Part of a small language model's weights.
Architecture: RMSNorm before each block, rotary positions, biases, untied embeddings, normalized queries and keys.
Training: a variant of Adam for these matrices, 1769M tokens, 6749 steps.
Each number is 50 + 15 x the weight over its row's rms, rounded and kept within 0 to 99. Layers, rows and columns count from 0. The size before them is the row's rms in percent of the matrix's.

# down: layer 4 MLP down (transposed), 1472x640, rms 0.0486, rows 1384-1389, columns 0-79
# gate: layer 4 MLP gate, 1472x640, rms 0.0486, rows 1385-1390, columns 0-79
# up: layer 4 MLP up, 1472x640, rms 0.0476, rows 1385-1389, columns 0-79
down1384 100:81 86 58 44 90 69 50 41 35 74 65 48 58 52 42 55 36 54 45 36 58 62 63 77 40 60 53 66 62 40 63 25 66 38 61 44 81 35 72 47 59 42 44 19 46 81 19 62 44 60 48 82 17 76 55 49 63 55 77 69 38 71 47 33 50 37 48 38 35 56 21 75 69 51 56 58 48 50 48 66
gate1385 104:57 49 45 45 58 20 85 37 61 29 52 67 45 52 38 51 52 74 52 88 52 37 63 38 50 45 74 39 79 52 51 62 49 88 48 52 61 32 47 54 79 42 24 29 50 68 45 36 68 40 33 44 41 61 62 37 60 57 44 49 67 14 37 26 53 53 57 35 49 30 37 62 67 49 38 55 62 56 30 45
up1385 102:64 63 64 50 68 33 48 40 72 61 54 68 48 24 61 32 56 58 32 73 56 58 58 39 44 30 65 34 45 55 51 44 38 23 41 30 57 43 67 55 59 39 44 63 23 39 81 31 50 35 69 34 43 50 40 34 51 44 72 50 27 39 55 67 73 42 29 61 32 82 40 62 51 99 57 45 58 33 40 60
down1385 104:58 42 52 42 43 49 52 73 41 83 38 41 55 45 37 66 50 35 57 57 56 51 54 46 61 44 34 60 48 57 64 00 24 39 90 54 33 37 15 46 51 68 52 69 41 29 76 54 43 47 61 49 57 25 54 63 49 45 45 27 17 34 75 12 49 66 76 37 33 45 64 29 39 25 61 59 60 53 78 72
gate1386 102:44 82 36 36 58 52 59 51 36 50 39 55 37 61 53 42 34 62 41 53 40 42 70 32 43 34 37 81 65 31 38 63 61 68 42 48 57 61 50 61 41 50 71 51 54 85 60 45 81 44 57 42 68 39 37 38 46 25 65 25 75 57 50 43 29 28 28 40 48 47 60 40 53 65 54 41 53 50 38 52
up1386 106:40 43 51 46 63 52 47 34 71 93 83 61 78 30 57 49 66 25 61 51 57 42 52 61 48 44 66 86 42 35 64 63 45 41 58 77 65 81 53 59 45 54 85 39 21 70 52 54 39 42 60 57 44 62 40 74 40 65 62 42 65 42 23 56 58 33 19 52 62 50 53 48 68 76 52 69 45 21 49 50
down1386 103:52 86 53 52 44 56 34 48 62 30 63 27 62 57 60 64 68 52 45 42 65 51 55 79 71 67 33 64 42 46 58 65 38 47 46 45 07 77 40 61 34 65 66 36 55 38 59 51 42 42 35 48 71 62 44 51 48 38 26 41 54 70 50 52 62 69 47 53 69 57 64 51 36 54 63 52 44 68 46 32
gate1387 107:82 39 27 54 71 33 33 70 91 36 47 46 44 38 25 51 63 57 54 31 60 50 60 40 54 45 51 61 57 78 26 85 39 24 37 65 41 23 49 57 36 44 44 70 53 53 46 66 43 27 49 57 37 52 77 50 59 34 45 46 65 65 36 39 49 42 48 32 53 66 48 57 23 45 41 39 45 31 53 37
up1387 103:35 43 46 59 59 24 35 42 76 48 49 61 50 60 56 54 56 67 50 47 53 45 58 46 34 36 72 29 30 45 44 54 68 49 61 47 74 46 14 69 63 34 46 54 35 62 43 38 55 65 59 67 61 60 27 77 72 57 64 50 56 50 49 71 71 30 45 54 54 24 29 65 51 38 54 72 07 32 93 63
down1387 105:64 35 46 48 42 44 44 37 51 42 34 18 55 58 63 53 29 65 59 37 35 48 54 29 78 47 62 53 50 49 50 00 40 47 50 39 58 95 37 68 56 50 24 43 65 41 49 46 65 65 55 44 78 46 48 51 38 61 43 45 51 57 66 44 65 37 58 18 20 36 86 68 47 39 53 53 38 52 44 39
gate1388 109:56 56 49 41 54 33 60 64 68 44 48 31 35 56 47 48 42 60 47 58 77 38 53 25 57 15 55 62 35 45 53 47 36 63 48 29 74 74 50 42 41 40 60 37 61 55 48 82 38 62 46 69 52 64 65 53 60 61 50 52 57 65 20 43 31 51 31 45 53 46 45 84 38 65 38 44 43 67 42 50
up1388 107:42 40 45 44 41 77 51 57 63 43 65 73 65 52 93 58 64 61 76 49 43 94 57 28 46 37 50 24 43 53 55 67 41 39 48 44 48 58 52 74 57 57 43 39 17 44 43 46 58 55 35 43 77 41 66 44 48 66 67 23 40 35 72 63 44 58 49 59 75 40 53 42 36 58 42 26 48 43 44 63
down1388 106:43 25 59 48 69 53 43 45 70 83 52 56 24 89 64 29 51 78 54 44 51 37 80 34 58 60 14 60 43 39 77 87 29 57 37 41 42 82 50 38 53 53 32 31 37 28 84 62 41 44 55 44 72 32 47 49 43 47 55 55 58 49 67 42 53 36 45 44 63 51 35 35 69 79 37 49 65 29 73 50
gate1389 108:58 69 14 59 58 43 52 36 67 48 66 51 61 42 52 30 43 74 64 44 67 51 69 58 82 40 24 60 45 63 52 44 22 54 31 91 28 51 51 33 41 46 29 49 37 52 13 47 42 50 46 52 58 85 65 56 75 59 44 36 42 89 64 56 30 60 40 35 46 26 29 71 43 32 50 51 43 43 59 42
up1389 104:49 33 30 34 50 62 56 59 64 43 44 52 38 55 54 40 53 57 45 31 73 59 68 43 68 36 39 43 40 77 57 38 62 48 28 62 43 55 32 56 56 62 72 48 31 49 50 53 41 51 51 35 31 42 40 44 55 58 43 49 37 41 54 48 53 51 62 77 53 38 50 54 66 57 41 37 53 48 39 34
down1389 107:53 37 58 60 54 27 66 46 42 49 71 38 38 69 45 84 72 50 60 29 51 64 71 50 31 34 51 75 40 52 40 13 53 39 53 33 45 30 46 54 60 56 57 43 55 57 57 49 52 42 37 43 60 61 46 40 69 56 44 39 62 59 54 31 43 43 57 56 52 56 30 32 54 36 59 48 63 51 30 44
gate1390 099:42 68 50 12 41 48 65 36 48 63 58 43 42 49 71 43 53 61 39 43 72 58 54 59 58 55 25 51 52 56 62 65 53 57 68 34 67 25 54 29 29 29 65 59 62 53 46 46 34 36 32 46 65 71 64 55 67 64 55 44 49 64 57 66 47 49 73 37 60 45 21 74 18 26 28 58 59 60 35 53